python train.py --n_layer=8 --d_model=512 --n_kv_head=4 --norm="rmsnorm" --norm_place="pre" --rope_base=10000.0 --qk_norm=true --attn_scale=0.125 --optimizer="adam_hyperball" --beta1=0.9 --lr_head=0.00606 --schedule="wsd" --decay_shape="linear" --doc_mask=false
Each number is 128 + 32 x the weight over its row's rms, rounded and kept within 0 to 255. Layers, rows and columns count from 0. The size above them is the row's rms in percent of the matrix's.

# layer 4 MLP gate, 1344x512, rms 0.0412, rows 1225-1242, columns 256-383
size [ 88 100  99 102 108  99  98 104 100  97  99 106  97 107 103  97  97 101]
[[156 125 117 121 142  90 154 153 159 116 113  76 131 165 123 121 124 160  79 102 147 199  56 121  99 113 167 144 136 124 104 197 143 126 108 125 122 155 105 129 166 120 126 122 143 106 119 136 104  92  95 160 158 126 138 123 142 130 105 138 185 187 138 163 104 103 198 166  92 169 127 148 109 101  98 118 147 108 108  76 120 141 146 143 131 100 130 100 138 133 136 149 110  49 109  63 117 122 113 179 117 134 159 130 150 140 123  74  68  76 109 140 113 175 199 153  52 146  87 134 140 113 122 109 107 132  62 154]
 [ 95 156 167 181 121 155 178 170 123 128 117  86 166 135 175 179 110 157 211 106 140  45 175  97 126 111 143 132  55 138 141 143 170 154 108 164 102 133 118 104 141 144 157 100 106 111  99  78 151  77  94 129 121 113 121 151 180  96 113 117 117 141 157 145 172 156 164  87 111 138 120 169 197  57 142 118 174  83 169 110 139 126 132 136 109 112 121 114 138  69 138 189 166  53 154 115 167 112 117 196 104  93 183  77  94 152 134 118  99 126 180  49 195 131 123 132 172 208 157 125 109 116 144 130 136 157 113 137]
 [ 86 118 182 140 103 129 113  70 127 130 109 129 119 120 136 149 147 177 110 149 152 147 100 194 134 112 117 114 169 117 144  99 140 150  93  92  66 134 122 134  91 124 127  92  97 193 107 171  52 164 104 106 180 160 113 147  68 103 148  80 138 132 165 163  50  85 126 137  85 122 112 118 193 118 122 112 185 143 137  86 137  59  98 130 133 147  90 145 176 107  80 151  77 199 170 138 101 159 100 165 154 159 106  96 102 118  72  70 140 137 142 144 134 173 120  98 134 111  99 144 131 137  69 117  75 160 146 165]
 [129 193 177 127 145 113 139 147 140  87 128 183 127 174 147 148 170 147 103 128 115 128 215 128 155 164  60 118 134 175 176 123 107  76 135 104 109 140 109  96 169 203  96 203 152 106   6 122 106 142  88 107 148 122 142 129 150 136 133 151 105 138  81 113 159 133  71 102 114 155 146 150 106 165  66  91 119 199 119 109  93 159 172 149  87 162 154 148 153 155 100 122  84 107 126 192  92 138 116  95  25 127 166 156 117 131  72 164 112 117 103  63 117 154 152 112 189 122 157  97 109 130 120 102  90 133 160 120]
 [ 86 178 155 108 143 104 158  68 175 159 119 148  56 142 107 120  80 137  83  94 115 143 107 112  75 142 174  95 132 154 172 154  77 196 191 126  85 102 156 156 135 134 107 101  94  99 122  46 190 127 100 112 155 108 179 172 155 148 151 129 168 112 150 150 142 138  97 148 112  74 152 111 130 158  94 103  94 135  86 102 166  92 109  95 131 121  82 133  92 136 143 100 147 146 165 153 144 134  47 150 127 121 153 143 116 160 143 115 148 194 129  58 145 164 177 116 149 133 111 107 139 137 103 100  89 150 143 123]
 [127 153 137 129 112 152 103 135 129 163 154 175  98 154 129 162 100 120  97 170 125 117  96 127 176 177 145 212 136 104  92 131 118 113 121 115 135  72 178  94 121 132 177 115  90 102  93 116 131 138 179 154 168 106 129 151 119 105 116 131  99  26 114 156 137 179  99  65  93  82  74 139 163 160 128 142  85 125 114 102 118  88 152 110 105  86  84 153 124 107 121 115 114 172 131 167 116  83 125 186  82 126 142  68 104 116  81 167 160 131  86 119 147 147 125 163 129 139 109 135 149 141 120  93 106 159 171  91]
 [153 130 123 113 130 142 148 161 163 138 182 126 145 158 148 131 150 154 115 118 137 194 164 117 123 115 145 107 130  57 132 137 132 136 117 103  40 122 110 137 141  74  96 168  95 177 110  97 134 122  96 166 182 190 137 123 145 138 103 140 178 144  97 109 160  49 134 142 112 129  84 108 139 142 129  52 136 100  84 103 104 127  89  98 143 116 135 186 142  91 183 171 166 145 148  57 136 139 138 123 165 146 121 105 101 104 123 147  99  13 104 116 148 159 120 128  99 176 111 151 114 123 109 111 176 122  78 110]
 [153 140 166 140 162 135 195 147 111 133 141 106 106 157 129 210 106 128 119 160 120 106  86 135 140 164 126  91  85 124 142 160 149 135 137 140 175 148 142  88 132 160 112 111 102 133 128 201 117 146 175 118 130  88 152 160 135 117 142 126 167 179 130 117 196 109  85 102 103  68  97  95  62  69  95 146  89 111 132  69 150 137 113  76  84 100  73 151  94  81 162 209  51 182 125 134 144 171 131 125 128 187 178 129  71 204 106 115 172 166 154 147 169 125 137 117 147 137 117 118 101 161 102 142 124 145 101 102]
 [138 151 118 112 158 149 167  85 155 144  90 131 142 110 115 102  78 146 114 137 102  42 154  90 114 160 161  81 116 138 107  26 119  81 104  84 110 102  70 115 111 155 142 121 134 121 120 114 187 165  66  87  89 127 134 182 145 139 138 122  82 117 114 121  99 118 132 117  92 159  95 111 154 195 135 146 128 141 167 176 103  42 130 125 117 145 129 114 130 157 109 112 142 139 159 147  50 156  67 132  77 172 170 118  75 148 131 126 125 114 124  91 159  99  91 139 116  86 105  74 151  75 117 181 148 145 107  94]
 [118 140  79  94 130 149 172  74 157 183 156 160 127 134 153 140 164 148  82 134 147 156 122 153 192 158  84 121 145 166  64 104 124 142 189 141 123 161 131 182 144 124 113 127  81 133  79 142 181 160 147 132 173 143 116 153 157 117  85 126 108  91 145 140 116 102 134 159 146 141 174 138 100  82 116 166 150 159 136  95  91 143 144  97 113 150 163 182 143  73 113 111  98 142  68 112 116 186 130 133 155 146  93 144 108 114 137 132 150 144 133 115 143  83 118 158  95  95 122 100 136 187 157 105 155  93 105 121]
 [148 135  78  97 138  98 141  50 139  86  31 104 121 120  91  98 223 140 134 137 126 110 112 129 137 101 148  38 184  95 144 124 136 129 133 148 181 126  66 149  46 154 169  61  95 137  98  82 159 117 130 120 125 142 123 142 112 130 133  69  66 127 103 176 111 134 122 147 145 186 153 115  97 134 107 119 133 145 152 123 109 165 137  98 132 179 179 119 134 149  81 126 178 147 147 105 122 168  78 110 134  90 111  75  85 122 153  27 135 151  80  79  99 143 164  79  91 138 134 106 163 191  71 151 111  65 163 125]
 [104 131 116 145 109  94  79 146 116 144 160 149  93  66  86 153 185 197 116 104 120 148 118 138  76 119 144 132 157 162 116 150 222 135 137 146 167 159  29 133 106 109  86  91 106 106  52 100 125 150 127 139 132 127 111 188  96 170 145 136 144 154 113 204  78 125  91  98 164 100  99 157 110 123 160 145 113  96 137  98 116 182 110 145  94 142 171 149 141  96 116 178 136  62 178 122 121 146  62 158 110 104 122  66 109  79  85  63 123  97  76 141 145 139 117 104 162 181  93  86 149 126  86 108  81 182  80 167]
 [141 125 109 137  66 158 148 105 126  93 109 154 152 125  98 123  95 191  95 145 125 127 173 113 117  52 143 122 132 110  83 116 142 123  98  67 152 187 151 130 183 110  64 103 154 130 122 145 141 144 116 126 115 145 151 127  66 142  82 122 135 165 145  94 155 111 138 159 127 115  53 155 135  64 132  93 133  75 168 144 149 160  53  84 139 143 135 116 126 112 122 107 174 112 143  74 109 100 126 168 124 133 178  89 110  91 177 119 136  84 172 176 153 144  92 138 102 103 110  85 153  98 124 129 156 184 142  94]
 [118 109 134 189 107 118 103 116 163 146  50 161  84 126  88 117 127 121 158  77 100  76  92 134 140 192 185 135 135  74  84 133 148 171  61 147  86 130 102 113 132  86  92 123  82 144 150 122 130 106  88 170 170 153  96 166  95 126 132 155 174 148 130 161 147 108 112 128  66 127  73 102  86 121 143 106 131 100 145 114  92 117 172  96 131 116  98 154 160 105  98 155 156 180 160 126 151 117 134 138  94  98 102 105  98  83 132 135  95 160 177 114 187 113  99 103 141 121 178 127 124  81 100 109 119 139  97  86]
 [190 124  80 112 155 173 111 138 160 170 125 177 128 158 143 140 189 146 145 163  88 151  94 129  74  97 181 105 158 120 149 123 156 109  98 160 173  76 139 105 122 130  89 142  95 120 119 154 149 173  92 141 143  87 100 148  87 123  38 167 104 115 150 112 114 122  99 127 147 170 162 154 188 116 174  97  73 103 132 188 119  73 132 136 139 137  85 151 133 170 120  55 161 165  51 112 176  84  78 128  67 138 103 111 125 104 188 100 100 126 120 124 183  70 158 172 107 125 145 135 147 113 136  86 141  88 120 121]
 [182 124 141 107 118  95 111 178 141 174 141 154 149 168 107  87 103 148 138 126 161  87 125 109 104 128  59 165  91 142  82  77  95 109  83  73 110  88 189 146 101  98 156 148  90 149  84 126 130 133  51 156 127 149 124 122 140 130 121  78 155  97  86  82  99 125 110 166 159  83  99 148  77 111 174 104 143 150 137 126  96 122 131 140 139 163  82 181 165 103 117 193  95 172 124 139 122 159  90 125 131  75 147 136 103 137 106 157 152 133 112 142 144 140 122 136  97  90 179 110 107  91 106  68 114 127 115 115]
 [129 121 117 122 146 136 174 143 145 112 128 152 124 115  98 117  76 166 130 111 142 173 140 122  98 121 119 140 142 145  77 178 169 162 127 167 152 148 150  79  70 127  84 128 108 110 172 133 161  91 129 181  94 148 116 222  95 161 141 185 201 121  55 119 171  73  97 116 160  82  80 185  92 129  98 105 111 138 109  99 144 131 110  85 111 163 122  89 100 135 136  80  97 130 149 101  90 150  98 147 102 142 137 109 133  95 116 107  89 165 135 152 134 181  99 141 113 124 138  86 116 120 139 141  87 172 133 120]
 [219 163 160 115 155 172 166 125 119 156 121 145  79 120 144  66 139 201 128 118 146 102 168 116 112 117  94 128  79 128 120 132 139 150 162 181 135 105 199 135 154 131  89 154  99 152 105 104 130 185  99 128 133  97 164 174 182 132 122 166 155 148 129  87 175  58 139 143  64 100  85  84 136 131  82  83 100  94 187 122  71 108 125 142 165  85 105 158 114  75 152 161  84 139 155  99 145 108 101 137 201 126  72 145  81 176 109 105 142 108 178 129 190 126 112 165  83  95 165  96 144 130 156  80 195 101 108 106]]
# layer 4 MLP up, 1344x512, rms 0.0429, rows 1225-1242, columns 256-383
size [ 86 102  93  88 109  97  96 105 101  99 100 100  95 107 104  92 105 101]
[[174 122 159  94 126 134 152  82 111 217  98 105 109 117 118 118  99 122 110 125 103  75 118 135  75 149  89  50 110 120 134 168 170 121 177 133 201 149 182 138 166 142 106 128 109 112 195 153 107 116  91 132 141 129 134 136 145  94 163 179 175 126 100 114 117 140 129 163 115 115 131 201 124 164 146 166 156 146 153  86 140 111 120 164 138  66 150 181 138 137 143 104 117 143 139 171 159 142 118 123  74 106  76  86 109 128 154 102  97 116  86 149  99 138 164 120  57 134 164 104 106 143 143  60  69 124 112  88]
 [ 96 155 184 148 163 119 155 153 127 161  82 124 182 164 139 144 142 187  92 142  47 124 145 110 122  87 116 141 128 115 130  99 126  87 154  82  90 111 131 170 129 176 119  78 139 105 141 153 169 128 183 163 113 138 102 143 120 116 180 140 115 124 123 131 104 133 147 115 184 148  73 138 155 169 117 140 121 168 107 128 203 109 114 103 155 139 134 175  47 109  72 167 131 164 166 122 149 167 119 126 133 197 143 125 163  95 153 141  99 121 117 111 127 160 126 125 126 112  87  76 188 109 104 114 111 137 146 154]
 [144 152 108 126  64  71 170  93 128 123 160 106 123 103 155 140 146 145 163 174  96 132 120 136 114 150 117 127 101 135  70 115 125 174 106 114  98 202  83 173  94  80 134 150 141 136 121 128 110 166 145 150  93 159 129 137 152 176  95 167  58 163 137 141 129 123 116 111  62 163 151 103 161 163  33 120 120 104 121  99  80 128 120 107 118 180 156 141 145 129  97 116 129  92 103 122 127 198 162  88 160 170  76 204 109 134 141 123  70  83 168 105 195 132 126 112 150 136 115 104  98 114 177 136 135 123 128 148]
 [118 112  75 161 119 101 121 139 116 141 162  82 158  74 154 115 123  62 126 149 120 137  76  99  88  83  96 111 162  85 149 131 169 155 125 106 167  80 125 155 105  99 196  98 111 121 180 167  89 157 132 129 168 107  90 121 137 128 142 115 115  92 137 123 128 112 126 178 145 161 149 188 145  65 179 122 114 171 132 149 126 118 113 153 179 148 111 127 138 119 155 127 173 167 142 128 186 139 160 138 220  73 100 145 150 101 161 131  80 138 122 169 138 135 113 156 104 138  94 189 114 152 187 126 169 141 114 143]
 [144 130 152 136 204 105 158 148 146 131  93 160  68 166 110 138 133 157 120 128 174  96 127 166 128 101 174 167  88 139 149 142  82 127 113 147 139 167 138 132 128 126 152 115 132  72 147 140 156 152  80 154 192 115 172 134 138 144 122 192 214 134 100  99 190 138  74 108 102  85 139 117 128  91 124 151  88 145  99 121 192 178  96 109 131 163  48 162 149 122 162  93 101 121  98 113 141 103 126 115  91 201 234 104 118 112 173 137 117 140  99  78 148 141 143 145 108 123 134 106 104 175 144  84 123 114 118 125]
 [126  93 122 133 142  95 140 166 139  89  74 141 143  86 123 133 155 111 129  83  74 109 104 123 124 147 181 192 146 101 107 160 185 138 145 167 163 134  78  50 112 129 148 131 140 112 145 125 123 110 159  90 146 138 113 176 140 144 154 166 141 101 153 149 140 135 120 150 146 103 160 127  95  92 138  92 114  92 179 125 153 117 133 182 123 123  86  69 113 155 110 131 127 119 148 106 170 126 103 174  66 119 145 194 123 109  70 126 152 167  83 139 154  98 156 129 191 134 141 222 187  89 113 113 162 125 125 107]
 [112 132 100 128 173 126 142 164  97  78 172 112 126  90 190 185  68 186 147 110 144 145  92  85  95 156 127 114 107 133  67 134 149  81 128 101  79 147 116 100 105 180 159  84 145  92  89  95 149 127 119 191 124 109 148 151 140 137 115 181  99 144 149 164  97 143 131 107 137 123 185 133 204 120 138  85 132 132 121 103 164  94 136 113 122 164 132  98  64 158  84  92 106 125 197 119  96  95 117 162 148 168 154 154 148  98 100  98  56 134 141 122 150  38 110 163 129 136 116 112 136 124 111 176 101  98 104 149]
 [ 68  94 113  98 116 153 167 170  96  86  65 174 100 104 186  71 117 113 106 186 102 113 111  88 108 108  82 139 160 135  73 114  96 128 101 165 109 104 133 201 117 121 143 143 139 192  53  84 130  88 105 159  97 141 164 130  99 116 181 135  97 155 139  65 135 134 176 101 158  88  78 160 107 116 127  96  95 115 120 119 116 162 125  85 167  82  50 110 137  64 181 155 150 156 102 113  96 152 182  74 123  90  91 153 142 104 114 103 111  70 136 175 107 158  97 179 122 140  72 176  86 132 123 158 185  89 200  76]
 [ 71 164 181 153 108 126 158 132 154  84 120  74  88 131 120 118  95 146 160 143 134 106  85 123 101 132  96 168 140 103 103 182 155  94 117 163 147  83 135 154 156 103 146 118 121 154 155  97 154 141 155 107 157  78 141 164 155 146 193 165 143  64 139  69 127 175  99 135 125 144 136 136  96 116 101 131 149  98 150 229 174 190 175 172  51  90 114 192  76 183 145 111  68 124 154 134 142 123 119  97 139 115 160 141 177  86 155 134  63 128 163 136  86 119 146 131 125 117 159 133  61 170 163  80 143 142 153 141]
 [163 128 100 180 144 103 111 149 106  99  94 124 143 179  37 117  97 164 117  80 152  46  88 105 107 121 122 126  56 144 150  98 163 122 130 111 101 137 150 118 121 145 125 144 105  99 132 123 128 106 159 151 163  88 141 123 139 113 111 126 143 116  83  62 122 103 104 106 106 138 133  99 196 130  99  94 124 147 145  95 115  72 158  96 137 128 143 102  94  93 116 154  66 212 101 170 159 133 133 138 129  79 102 130 138  94 147  95 172 177 102 118 136 132 108 109  87 107 212 110 119 109 197 159 133 143  36 154]
 [119 104 117 148 138 185 141 141 125 163 130 149  92 143 123 134 128 155 153 119 110 115  72 115  82 108 119 133 138 121 109 156 182 147  84 148 131 124 115 144 156  90 135 198 112 130 162  87 191 137 100 103 163 122 117 124 170 130 127 108  85 178 143 120 107 126 108 107  64 153 152 103 107 154 136 133  85 121 164 125 161 135 197 181 167  46 100 127 118 121 104 125 182 171 100 183 106 132 103 120  88 123 117 208 151 152  84 122  52 153 130  74 151 119 153 136 109 103  84 116  88 129 130 117 104 100 110 108]
 [142  91 131 145 112 166 165 113 159 150  47 143 147 125 169 143 104 122 140  99 117 171 150 114 125  57 107 107  36 168 116 150 161  54 175 153 140 138 107 188 150 147 133 139 175 156 103 110  82 174 126  79 127  58 170 174 166 182 211 151 142 152  85 154 146 130 163 157 129 186 123 106 113 102 140 127 120  83 118  58 186 199 104  77  78 104 168  95 129 185 107 118 123 119 120 145 108  96 154  81 141  99 121 174 148 129 107 144  80 122 178 119 136 153 107 153 144 143 124 115 148 168 128 169 131 112 149 115]
 [102 110 119 111 100 162 119 133 115 165 126 171 137 138  97 117 147 101 104 102 127 110 173  68  83 119  78 124 182 131 138  84 115 104 128  81 125 101 143 158 123 169  79 145 117 157 126 114 109 128 123 150 168 153 138 103 166 115 110 107 157 191 164 128 104 103 129 149 121 142 122 116 195  98 111  91 184 123 155 173 126 145 134 128 167 116 145  80 147 111  48 135 106  75 139 108  94  95 123 127 153 151  58 121 127 183 180 115 207 145 101 163 148 134  89 161 133 160 125 142 172  71  91 142 120 137 149  72]
 [139 123 147 103 151 126 144 167 103 130 141 127 111 116  99 159  88  95 155 146  73  73 114 130 182 102 163 116 133 146 173  96 205 105 109 117 129 149 121 116 165 144 147 134 104 131 123  91 161  98 182 184 129 114 149 129 166  71 169 129  54  59 176 107 109 118 154 144 113 166  79  82  85  92 158 149 175 212 113 122 133 103 136 154 108 159 114 101 103 149 163 161 171 115 161 146 154  93 122 168 104 130 135 170  90 146 181 209 134  87 136 137  70 135 115 135  58  85  88 104 101 176 133 113  96 154 114 171]
 [105 198 140 143 114 122 158 149 141 128 167 146 137 135 160 126 127 139 121 151 154  94 149 112  89 141 169 154  57 152 109 152  81 117  92 154 115 109  65  61 140 123 101  76 149 143 129 113 141 127 127  93 165  95 143 118 148  91 146  66 127 130 118 140 106 129  89 154 105 133 139 125 155  81 129 122  69 107  86 100 159  99 206 123 191 219 123 194 144 138 104 148 129  58 177  97 120  90 122 180 139 114 157 163 109 132 145  96  67 111 185 127 145 104 116 135 142 120 153 131 115 149 171 129 129  89 139 107]
 [120 137 127  78  90 104  76 120 141 114 139 150 137 121 172  99 112  62 127 122  96 116 151 195  53 117 100 126 104 105 113 113 124  79 146 137 126 169 151  96 129 147 108 163 118 144  98 172  88 152 101 146 166 151 179 109  83 102 165 108 131  74 130 103 122 158 152 116 156  69 143 117 170 157 152  99 143 131 109 131 128 176 152 205 103 116 125 165 160 135 119  68 148 195 121 132 146 108 130  58 111 132  96  82 139 140 131 177 170 127  97 102  99 133  78 148 136  51  87 124 140 113 134 150 132 165 149  88]
 [159 122  91 113 126  85  71 140 128  88  71 139 168  81 114 107 163 153 168 114 104 154  96 120 164 108 136 101 137 128  93 130 174 167 145 173 103 109  97 105 137 105 167 150 135 131 160 141  64  99 151  95  92 102  83 134 120 158 156 126 163  64 122 141 130  75 118 170 114 103 127 196 120 171 121 175 113 191 154 108 108 154 117 164 106 158 158 119 151 134 162 132 168 106 127 117 145 139 130 159 165  37 107 127 140 105 139  83  89 108 113 141 146 205 128  91  63 111 121  82 111  81 170 148  94 105 124 137]
 [134 162 159 154  99 141 140 116 191 128 171  81 136 114  77 123 199 160  95 104  69 158 163 148 101  48 177 105 175 132 132 146 118 158 155 142 162  94 133 133 148 136 142 134 168  77 224 107 152 122 178 130 112 171 117 149 178 117 205 142 175 115 121 116 141 117 142 124 157 100 127 124 126 126 177 110 195 109 179 146 104 140 120  93 126 101 113 121 124 116 119 104 178 120 126 134 176 104  88 103 156 110 146 101 147 121 134 189  82 145 121  86 176 150 119 110  56 131 132 152  93 102 173  61 128 125  88 177]]
# layer 4 MLP down (transposed), 1344x512, rms 0.0421, rows 1225-1242, columns 256-383
size [ 86 101  96  87 106  98  95 105 101 101  99 103  98 105 103  95 101 102]
[[132 172 113 220 136  90  74  77  79  83 173 112 132 117 181 184 117 102 193 124 131 117 140 128 114 114  87 129 164 104 108  69 125 124  88 109 108  87  97 143 145 130 125 122 174 120 109 109 150 189 129 126  74 115 121 138 199 118 104 150  53 164  69 150 127 127 119  98 132 128 115  85 152  48 105  93 110 158 152 163 147 161 149 170 121 141 157 112 148  83 140  99 146 132  87 144 110 123 115 127 135  82 128 150 102  83 113 114 148 191 121 109 133 141 102  93 163 127  97 158 183  98  91 150 119 195 130 145]
 [135 142 171  89 193 134 144 165 149 133 105 179  85  75 163 170 126 153 176 119 134  59 126 125 101 150  92 141  91 117  68 140 120 177 141 146  83 174 149 185 134 117 152 131  42 158  83 126 141 128 119 137 184 180 104 177 203 153 102 117 114 136  92  77 168 107 170 101 127  95 106 174 126  88 119 166 168  97 161 165 138 181  95 182  65 111 148  66  77 133 128 124  90 123 130  78 107 110  81 174 112  82  88 118 173 166 131 133 133 179 137  96  91 116 146  68 173 190 136  63 124 132 175 146 135 164 106  73]
 [ 83 151 217 153 119  99  48 136 125  91 119 126 158 130 112  65 148 194 119 111 203 122 160  92 136 135  97 140 145 127 170 154  57 113 154 136  72 120  68 149  59 157  56 124 103 118  61  66 197 120 124  81 130 135 127 246 128 114  78 146 136  99 120 144 172 161 114  85 106  94 120  67  98 130 184 179  77 146 128 148 116 119 164  91 135 113 154 130 158 163 153 138 122 127  77 159 176 124  91 149  74 105 161 119 114  99 118 147  91  76 132 111 107  98 118 147  83 113 105 126 144 151 147 133 182 137 148 116]
 [157 119 170  89 165 132 161 163 166  95 143 163  88 152 157 154 173 180  80 147 138 155 198 110 149 162 118 186  63 203 117 121 165 109 165 132  85 180 111  66 227 168  51 126 195 154 130 110 171  59  69 109 123 187  55  74 122 143  73 200 130 130 129 138 139 161 110  85 121 161 128 113  79 173  58 129 125 144 143 137 121 123 170 119 102 109 125 177  54  92  62 120 102  82 114 129 135  92 130 102  95 158 125 119 132 157  69 177 174 156 109  71 139 119 130 165 153 156 154 112 121 111 120 104 106  98 143 110]
 [131  99  98 140  94 147  88 105 173 159 126 138 149 183 135 136 109 111 163 103 149  87 193  81 140 146  97 144 123 119 152  94 162 116 169  94 158 154 121 123 116 122 111  95 134 136 130 121 115 129 141  83 135 112  86  99  87 155 126 133 139 136 100 175  96 196 119 148 144 136  98 144 137 166  82 112 126 167 105  42 153 161 150 184 177  99  62  78 130 112  79 153 175 148 169 104  98 166 169 139  53  98 132  70 132 156 113 157 127  80 122 125 121  76  94 113  99 175 131 141  93 142 152 148  81 164 105 126]
 [136 147 124 103 129 150 174 101  80 151 127 106 147 154 172 107 123  80 128 140 174 153  91 116  96 137 139 155  85 130 120 125 156 121 152 144 157 118 158 110 117 148 148  97 141 124  57 163  90 110  80 126 129 159 124   0 102  86 158 124 112 152 134 108 172 116 115 153  61  88 159 100 138 112 117 169 131 115 106 118 107 101 132 176 153  72 163 134 113 147 150 126 138  94 126 121 136 123 167 107 117 176  75 101 183 167 134  99 112 132  97 109 103 168 156  94 129 180 138  64  91 125 133 158  94  83 164 117]
 [193 138 118 112  60 204  83 160 124 145 127  51 174 129 114 150 136  76 158 150 152 121 153 183  93 118 126 124 128 149 142  78 105 115 135  96 117 109  66 172  73 182 160 186 100 108 120  89 143  82  66 105 114 126 123 119 165 114 116 127 148  95  90 134 120 145 125 134 155 121 134 173 146 111 175 161  64 112 110 137 118 113 127 146 159 118 107 136 157  99 110 115 100 161 119 223  85 107 117 179  92  94 135 151  81 143 119 101 154 119 145 142 154 174 106  99 180 131 128 122  57 147 131 163 202  88 134 139]
 [111 149 151 168 103 192  92 112 132 141 133  84  93 146 142  75 144 126 108 106 153 107  61  98  93  89 161 141 163 147 108 143  96 113 112 147 165 153 134 113 130 195 150 120  93 110 141 151 116  99  93 135 166 143  90 189 191 173 161 104 110 135  86 150  77 129 146 118  92 105 187 119 134 164 146 170 118 121  85 134 106 133  69  90 133  65 155 113 161 159 115 109 181 135 141 117 103  96 112 108 125 118  55 134 155  98  52 155 137 156 177 142 155 143  74 151 155 105 125 118 101 151 157 121 170 133 139 188]
 [131 125 126  71  62 106 163 121 154 127 146 100 126 111 159 120 179 124 199 117 124  99 128 164 167 116 142 212 111  80  97  80 108  74 196 206  90 144 139 132 127 140 151  68 138  89 140 127 101 162 190  96 125  99 120  53 185 137 130  85 180 157 113 108 148  73 111 118 170  67 157 182  96 145 126 127 178 143 132 136 138 147  92 129 159 124 178 179 146  85  95  65 146 150 159  76 133 111 100 124 123 122 124 150 120  84  97 133  88 106 138 115 143 135 129 148 123 125 111 129 106 135 103 132 119 177 145 115]
 [185  98 130 149 164 143 100 163 124  58 127 148 102 108 103 127 159 174 231 155 123  78 140 123  95  66 149  74 111  44 126 133  97  60 113 108  95  91 185 110  69 166  97 129 209 106 161 105  94 151 135  83  72 106 167 102 135 115 136  89 141 142 125 140 128 100  33 168 135 138 126 101 162 140 163  77 149 156 122 105 103 176 182 120 153 115 122 138  98 183 116 140 140 130 153  96 148 137 106 125 128  86 162 111 103 161 128 128 170  86 153 103 168 141 133 140  78 167 135 125 169  90  87 143 152 172 177 106]
 [118 119 105 167 122 119  79 166 115 110 164 159 156  79  61 138  92  76 136 173 104 119 134 190 151 122 102  88  16 119 125  95  73 134  63  93 182 143 114 115 131 180 110 166 120 131 151 114  96 138 199  81 121 122 115  83 114 152 117 156 132  97 115  81 138 165 106 134 170 114 106 137 134 124 101  98 162 126 150 100 143  52 105 143  63 138 107 101 153 107 158  89 193 163 116 154 134  81 104 117 183 141 108 120 157 172 164 129 102 101 106 150  92  96 133 128 123 106 129 141 180 109 149 101 140 168 149 175]
 [158 162  83 125 139 132 111 144 156  81 130  66 111 125 127 134 145 156 171 162 131 163 142 154 155 120 132 125 144  66 162  66  54  61 159 143 141 192 119 105 107 130 185 160 166 153 140  99 200 141 146 119 159 108  75  87 153 122 123 155  86  86 135 119  91  86  93 141 118 109 105 137 163 147 177  94 134 164 197 171 143 154  84 140 125 129 112 148 101 164 172  94 163 124 158  43 169 115 108  97 136 180 163 148 122 174 141 142 150 132 133 170  79  91 121 153 126 139 164 174 117 125 133 159 134  76 139 102]
 [169 119 120 116 104 180 120 124 139  72  93 152 157 187 117 133 129  91 121 156  87 167 141 177 145 155 100  82 112 118 136 119 140 158 144 172  88 162 135 149 125 103 130 115  86 152 148 183 101 141 108 171  98 161 169 238 130 136 128  79 140 178 170  91 110 102 168  53 149  90 173 120  84 145  74  69  63 150 124 120 130 134 106 201 158 145 145 163  50 129 135  96 154  67 148 146 172 121 113 111 139  64 181 120 175 190 162 152  86 107 131 144 119  96 139 182 128 113 120 149 166 174 180  99 115 168  76 107]
 [133 181 143 161  91 123 155  92 128 144 124 100 101 162 104 122 173 140 144 105 169 149 165 118 125 174 180 138 191 108  72 163 150 163 153 162 142 152 129 165 124  91 124 113 146 126 173  75 121 146 114 183  69 141 106 151  76 141 156 121  95 139 112 142 120 153 163 136 109 131 132 203 138  94 136 189  98 116  75 137 150 166  91 124 143 174 133 149 100 116 126 144 122 158 117 159 143 182 113 153 113 111 203 116 115 175 116 140  95 187  97 164 123 166 152  81 141 155  94 132  87  84 106 137 203 124 164 167]
 [218 122 118  67  94 135 120 116 119 143  92 140 181 149 143 124  99 148 132 111 135 147 106 135 129  99  73  77 163 134 153  94 176 183 209 134 184 151  99 156 169 161  91 112 189  79 129 151 138 118  67 118 132 139 121 106  65 154 126 115 149 141 126  77 155 113 142 114 208 180 159 149 141 121 134 114 121 194 175  78  94 172 136 138 148 128  74 123 151 155 206 172 188 116 127 166  85  90 108 105 115  97 165 137 148 130 204 117  78 141 100 156 138 142 115 148  71 104 108 149 108 167 142 103 129 131 109  89]
 [115 153 113 153 109  68 184 219  75 119 116 117  94  93 163 129 183 154 129  79 148 177 107 105 159 159 162  76 145 121  65 136 182 180 124 172 153 114 175 151 157  20 152 133  95 120 112 151 162  99 137 123 100 104 115 210 182 155  42 176  68 147 155 130 148 161 172 125 107 129  75 131 124 124 112 133  98 131 113 236 117 142 117  96 194 160 187 145  95 120  81 104 111 113 124  96 105 133 138 179 135 167 159 133 145 162 108  86 111 108 103 105 129  95 149 167 127 174 154 114 132  80 129 153 109 153 173 137]
 [155  65 153 106  84 131 143 111 113 117 147  86 153  89 157 105 101 127 108 186 104 134 116 130 117 111 111 132  83  50 174  91  47 126 115 115 151  84 111  89 118 179  90 158 172 121 112 133 144  93 123  76 169 117 126 116 135  89  91 138  72  90 108 153  95  94 131  87  84 132 171 168 163  79  69 141  90 157 110 167 120 132  88 158 140  59  79 118 156  77 118 154 136 129  77 129 146 142 139 104 176  98 118 124 113  98 201 171  84  88  97  70 157  94 131 156 141  44 168 106 140 170 127  65 184 132  85 179]
 [140 190 144 106 162 130 133 153  90 162 207 129 161 138  96 170 128  78  97 140 143 165 159 136  95  63  78 125  94  92 164 136 122 110 120 152 170 119 162 145 122 112 124 152  82 199 155  76 151 126 119 147 102 156 154  20 165 187 138 159 144 116 172  84 132 105 140 152 119 107  82  92  63 162 123 131 142 109 166 167 126 129 132 109 122  61 124 170 145 141 139 162  96 118 112  88 107 153 129 155 135 180 102 166  95 102 130  93 139 143 169 162 116 166 187 109 137  89  86  84 168 143 156 126 156 142 101 153]]